Part of a small language model's weights: 6 heads of 32 (3 for keys and values).
Each number is 500 + 50 x the weight over its row's rms, rounded and kept within 0 to 999. Layers, rows and columns count from 0. Numbers have three digits each. The size before them is the row's rms in percent of the matrix's.

# up: layer 4 MLP up, 320x128, rms 0.112, rows 280-296, columns 0-127
# down: layer 4 MLP down (transposed), 320x128, rms 0.104, rows 280-295, columns 0-127
# gate: layer 4 MLP gate, 320x128, rms 0.117, rows 281-296, columns 0-127
up280 098:582530515469526578568497450428599502471480502496524452513467554463528456654483557550441490526453425567548428578491578477545475582450408555478587404433547552541521541554521473534493450525459510395570563541565469586510509454455512500497531505544556478506531558459551501506461466442580415489541470513472473407535433421461518577522538500465446512521465454386563496457494463466476492492468
down280 094:522488465428579524470500466495566498382593482571564542462586426446516549466475552466610499524538520527471535540531496471473462511531565542450524575547450449566518544644536508464438541468504550518470549482451510455562514503572404574578473535427477515527470442388489434575437464467535521562408506458601579473496425494489532454470444439507537488479495468472540571535490547519462486580554
gate281 107:480497614494508456511464568530495503515580478465524568487569500514527493474449482491555483531480511498534452443532472531495517429547453427545397545520462531644531397507426457396548502468465486453479520477452533471459494605496645431465454503462497566453437431419531511462502547448490544560473493495492554517479641506450510440561546594526445433568466484464556392515563534513477481558533
up281 104:488463547428478420534421489528576398498509522547446466447543417541454524525425500518531480545577502517541539480455463564533426547568518525392497487558572469504450580446476444447502539462545501515481588548607519479512468481500431523565433455481524553314539408481502522546496531472437453530494587548486554426467531502416588496536530471544537558472474535436506467461468469558452552469441
down281 107:604502541474528540515559329504449562618586503495435513540513526490489524431457473435516505467503507511562538536511469461441477498490585565532519490499478449533469496571572494556443431508425639465464477496588504501563441452547504462488456464507468433478522457499432499482482558519475362463465473545552539485513482434463462431464403582581530477548468428508552550510531483576506453428434
gate282 093:560602500492527508470486496527490459539519457462433428494452428480477538534458453426451411530457512558443525506504489558468461465487559558584539534506556506472481544489513500422406496567544551461530434389486539549518507530443516552407445623505571508511490598480503407604469504444573489523503524490514489511565469376446389577502542454556431481478591444516593498436475514537503574468494
up282 099:447535468488553543487531493549563548532475433507502507501565500492451543491438515538552483487598521447402498474526492478408552566502481449477438459541496475511447488457470521441523437507556536467471520462558455560464490527503557506478558380482425366421551486487492578495641494466461504417525482464539375524473553545517548429496438523462581542527455467480460486425515388478626515612462
down282 096:511444521508474434485502523570513594482515456517471460548525488537492576498446492535426525496478500448498526507538533519580505589550488557506479508508485430491425438518405555478591499609487528504505465391537475404486480567470546426509587528472388458536442379469423603441554489556431541444568507517480443575530576502522552491531429485457588565543476537608547430537437465476488536535472
gate283 104:497400485470463527494605613505455376500555582526489498516447405421553570459471576484514473515515420429532466481566454508442421507536454490420569504491567554498502486486443502456474448526469569584484462540522488560515451580469424469566500448466448354480531517469390519474549538429463510471541517498509609573479516409440524491480424528537489441509550523570494463430502492461482493503514
up283 103:529465522493545477589445530515561549479451580506399463510488594460467453553612525473435579427485428509539515599492585413468458483504570448471595567539506553525514488465455491587444461491567427507565448444497532509535514513500424466550428593533501507466477558545539453465517572422537501510488537465511500476473501405424559422469404546484542448514441396482437481430465555456442506487499
down283 108:447510522415492505579528461458520556510335525527431474539562495558546556562568448486464524444503475522551535455580507484506620450505455486477465498459471463467487530550441483606534524528551415483521470494544475562452553559454419421494566577548497530450446619470485505507497525406489552581410480526592515442508497502444514541513451485483440597493486467511468560489528604427416451525489
gate284 092:536495495519508470504538559449543537564572470489519567511408569491601566515493447469524515553499435482466429448582579511535582526577553508466451467439595497427394420463419514536447543482515407520442468480455481476514506544508433544503550487417521512482425502450527451478533557475461569562505570503478512559475560528366498605546449559531396427535421520482524456596487493463464475462481
up284 092:462519416412582475511542517509477555444522494509395487572487497488527444531455470462521466505533556454375479450525524557458541484507520507486604507528408489505663526476439571478462466496402530470492392546507468562467477608469538560493473445502510549484551553484535541444519533472568454534496406586451483565512453542465455437507524543483557617561562462477429477524581437556554490513523
down284 098:443443492401489479478466498481567556509522541601515328529453538510530506502535428516506573510468512491492454522480402446437508548503478498513538493551578491566607458452447491412502472491400519488478472543462433454545513534495613451506481450485372491446565557480514567455507525453560529443545486581487442546473525424584576482519478565470515547529525581528418517512531568546469526418566
gate285 094:487549518450495520474594457469455443452549526405443574602405538410530552510486444449476531577512485525539477469510508523441494499520497510498525425475568453427539484589486490435512489491586540526498490527506562473422516480507483499532469411489451520484525415443492490527538482407496606588517516400540452542507581550428575538556555621535481519568544543568489465384404458511496507564430
up285 095:483506537566479512465570533530552533558514452461505574515468431424468404458315489516632443552463539488532480548512563533504508487487538571503409601470487457514451510637567531464494524479510472438526452481495438528519422412474475571449464441423425446484482497575515581478531584467532529551527514460498481536482514536541536418546452562531508543540547523524537563423468447475573451515497
down285 093:503425519484459500428545505576513531481531435510614535524584466485475511585590587578450483517478493474521474470465406403596419511468564612471490524494511518520444492453534594534518485447475522567540499423592529578501489506574484551550545577462500494411526509465475412466540555501432451475436513583531522503544499484530459438527498455569525544400549561463547487555578535433569554529454
gate286 098:514476519499393490479553521495512453472530522558525508454405487516473583539522432489482392535509466460481407456507477478451439512413587364518457513534543535468483390486622470611460463535467470631538522441504405524554488471487534535534464583498477461465449422504581547517488501495633476442513405422446514550491502442557501455533470476556473485478483492484452510455492470560464477418466
up286 099:530543503522439411519494516531601509594436506548525522420517538588449536599560432460480481503516471462481485503444568423460563414492510508590533512504500445495390454564562463529454510504594471589464511434529535560544483484456583428458531512516497507560469521529563534416507396463467508511526558408468436484452460538528479569450525514547529438480427431513520428479601435589561479436518
down286 099:587522604549470461415433341528518464494503588507550471519571536470564537482442568443467445555444447486487526513521438467504525540365551511468476464516471410499571501585571383479465430511490519559543501519507482535566560448437520536507498549437431518531505394515484510459526454503459517485403481492507472520494467481494523558466511543621484447533514463594457522443459513592522538495419
gate287 100:538417519534480508561530553591450515521517518446505477493527571537623478519535392419520452466514505535513512550482566545507568475525533521521481548473509669544469552479506553470486563528547527470420557534499551534542523450466544495584487475549494466547444404554538434507387446406510454492434593479459523542538489522454590473500566530521522514655509494500501548503418397540478437481492
up287 098:575514567488408498491498476472419599507498532443565478449475368409542509557437576554485446567541527550529475499524547470464507531442495400507499472500476525549552523481491529482517493526535460404507641493483474487420488483434542538440514473553513472520542521529474513609437482529578481594430488492462584532494462514470549373453451515424525404485532543408531503442442467537560573544546
down287 094:517509577508442385472533435546497465446489486547577515578503460549489444500509479495400531523437463564497519519511434426508438459472540503552444449426530469485632427500498617474513517472555483471495398519430468524440507554570530621481453551424541489485595515524464579428538445515597493518430415589560540511480469477545434553480453494502497417463485550554464470486562590500516537530508
gate288 099:465480413462561484558515559506520553542499374461545512513505468512537478454499506463544470446488556475534547535453513536500494479458412578534470584423453468521550407473469478410454431428482468440557573460534462566494458473472527572391507536526487556499416628444551598510426443545463518562486480471472498470477438508430458521498441446471401579559404459460542571564530474490500480592465
up288 104:474553519471495601480501456579426403505491513466506523491487596506509535521489565518471601557465454584603540542532520425574453623587467459522537437561503602507535501489494530501488495523528460539522469519542455539555473558485530494406543452461489547480590450509479370494534451463577485521595624498516516545422469570567527466554437499568514484456489427445486420490480479524534531507411
down288 110:556528570489450455473505576498445538518521434501496485495551422512553431592512508447500440460554503559406510457483458542434413558509488435424537429582500472526411446446482509426533478502513578450434554481473505450417487499504508518510486466529489433472411460526458554471474434523556508529392551460449461456514543447497525480518441501472495413522529683477447526478577410498559482608419
gate289 104:515522490538515468526558483503492410500559460509570451541561461457429453516582555542457520520604483397625538508579442498521427517631537533498514530430553486511543501433548438493456508420482532578482490536544539575471421569499492488502510468555553506472478521417483442403438536509495485506469450529503577421606509429477551379540440518604477468554494512520428547490523525470466460470414
up289 099:539574470484525392569562525409366526466580481507526531515455483482466533426485482464448468507403560548503524417508464541629474511521455454539470596582475501577610478513527524569464559485459446560530491524511537528562429441446495495443587439472517578509457560515608447378570441574408556513524436480534503507536465501523483502524442479517493512568493498505431500484463515478514447477543
down289 099:527481505507450468558584458508466497415495540513461511492437514449552525491483440480446496469505590442441505563530440530569476464502454447445531486463546392445455505519498581431476536540518531500502472489541407452578469491540496498505495504446529417511435504595499479560515482421556551556550543480721514472474545509527457479605422449497473374403468489563507483508486410553453451544481
gate290 103:482476381472482435431489507521531426532463449461427482433433510576491513459539559472525450523451437562506571521458414392548494605567522543556517524561540525502526370484480541459427536568496562423630409536484559552503429469456412519524571468529524434516529537474450523534527560525424433511505424523467555538473534450502560531527536486513451483487534504459545478457494587492410447523442
up290 096:410492527484459386463594490526516439567406503489497518403464440586456546395507471461545446574486493461470569573526473488528520542458506529480493496584482529509474414535564430489452575529412510557589508497482491576506528492572447559544441438498539508472460538510420497567535524537479382489577506491523603519474562480546457562603440545594425507492552452521448446526472469546474536515449
down290 097:499461520522499494549532493549559459494395430526467505418564471498533413404492489546492460541594576503516541431517518594401531517538527518479539399465515517497473471624524506542495491511470447489497512451565573557560424499538444382543438446541629497484499535522476446499502532462480416404503534587569477469430465477557481566530403495493550557454442540477475470579510408525541563492534
gate291 100:442546541476497458493476507570458458491513424521523506391460459572456444515510513439438563517509486559409468515415448483537527442511397453485461501459406439561445504487547441426506497515515506452553525570496534481421444482426491577544500565452410505440558560429484495554401527440571532521517462508440441517505438552436481381465412434434492502398451475552573488530480521430543423502548
up291 104:526451542443440504585575455510507511484534543455506552491519502496549547531499492460574533531515590435477497435509425503502532431358491567559473432500476606442590543521448451522471521471564434503501440503622468463518437560522517557476460465585492552548468612449560429551420379521522456455522476480452534438457413498471443519598542487493465468450499437510567492465542453560461498444446
down291 107:431477456491592404433544492530539460517504467455486515525538473499428473512501474533544472435517493546452522379383447464539531465546465503531496621430536543540507548450580460574442532516477527514458540504512514497483474410471490457519452504514541443448506525571486493497470603487430520432438534467439624502416542582397536580560419490439477549371556514490524523484410461488557466490440
gate292 096:529543519459464475512557454459542583503519500438522434468423549519494518593543565558490474506551453403525504525468376617530549533602513439523540522456515492489506452457496583553521510559526454468456455552612547604514485567511507448487559549456536502515522506499492472572439546380595495506392402474524501486428534534508467556485542555558556461470486484544458516465479447550569451440388
up292 103:433500490471477474501416550501543412523504432438463462554598414397487638540482430450524539541462525444450486439539428469441454491506574554490542426508563487469497588467437485499535460553489492523522511469522571427595460522514455566469517371572585453457546521533511534485553459526510498535559533471512595524497478428443503586542468427463540513568547487547537503517498585499472521629497
down292 105:467487501445525548463553552543535542547530525487495420560424418537454555471526497414429598456451429498478522540483438508478445479573474555418536581465486481496454488585482526567486418504327495498487476504503460585399511525629541497499458583444519514558510543507476572547484504551550558500463480493527516599567495500416470522481575437517537482527458561504456522599467604551482475523544
gate293 097:500443537431471449503556595553572490521551485461575574474553555542468504477481383443540514596510541488557525494494438446536454458502509582551411475590601504508492552508520451480517481500463519578434440592552601535593555435481515492528494581558481488506458584508492530472459548439518543413528573517429525562562449475454575463554523473472564518560473415419499464530440453600487504501511
up293 098:496537469525472584582460449409468512511580436468501421513438472477546511537475517404553455492466486506495489408510570501490564445426481515504544514445511540576561432394560561501467520528552537540525553359454493532422575570568428496482468501392515438507553524510497437508555474571465474496547394611493458580478569497502482463473420533533412472438533501464502541502518490477569585458460
down293 095:439467599491532527495472479423529553467531450543507398524407514562405583513500538504448507526473481559494412539522495458463395547525496473467450526473558587597557424408475484519522528554464498436513463433364449428485399488501565536432491489468529571437465551500533498524494414501506519451419538389521512454523492574503485519516593563537485558579431454490534554420466520514472458477504
gate294 094:442551488504512461589528422454536537533452420489457427432476520588461451471518508430447499519485466439477555553512473347502558556511482456512462492430479543527426457503546539473419549562540480548424466508408524536416485474523464553433494631510486529487539579591543559487477450551528515512536587569482593462477463510510465476374386506473469562513543491480497580463443503534460436493550
up294 102:483419463541497380496474514522550556584476535527532447523519513504585539550543508461497425539450522505516381500465501527531414513517517526480661518425517492516532521374542487473562528450482585487517518575533560456562574418557556537577525454534532498528473546477569452527415516476404547456548529554472493564563453475535456566470554612544469458483515565556503534419499531455521460587487
down294 099:496459570548526484408499482525530555542459487497485528451425526488499534513429440533525499536449498400591498538521463512460502459528521456576498519459448472473429498542381553507526512528543516515549477528457449528484425592557511452506447405503419472442465575539496435599606512478484483528556570581478502515548510575496538597495505562646432475537542523486556443537650499487435448419523
gate295 104:531548486405523557438559515396536563516531540521612483506492501595506467591513505537486491471474482447475540544512548465547513498430458563401563483407457581551481444419498478528486483479503442450579528573408481545476530582629535512491480528642429470508419580491532506522471532489558547460444584447480421524488459501458467512498513519406545502441451429472456505430446465502501489516425
up295 102:526518541521441533552511499441508503503458514461508434537457442432463380528466407581555547523517648532551462444521469557562506525513558506586543530433554570511490464425596475524488490470474526537577528506453350497495578412441515584532403469497515531478589463536519492463498498540533494465479411543515474536593500511467403431508470387506500496491509498558529483571429525528522506415458
down295 103:516530521456445388527452596477489409477508491470558473516501497508529477514503492516558529571485409550536447486490481502523541483527439477530513513510470580561544509547543489455496451550489577502495563445521588523433560467461481512573476522553467493448513518532464468542456590502432435500637471565504612470552456378546418512353502477532527511465474480553597559541411497561481431543622
gate296 095:531345575456544536539524527489397469393448550454461555424482444534509529478448521518448482427462391546516474480518438564563442466491494450487534507458588504441436408544483428464496435569538499499409528582493479496485530537515441480490466425511481591514516492518550556534344511418518493529484510496490487499495453542380495479452507496569483531517568572551486492493461496592533423474444
up296 097:463468561500507481499452477494514499501481535607573492457585501458608481526506490453464603413525414557474393433486534482560538458525412474585518536472526555528558485525509546515455474529557368430470545575531456646487514559519494430480425535501537533524451487407521472463363526554422447541459477545455494470494450484566549428415558501508468508480491515526494555507500473436502419538541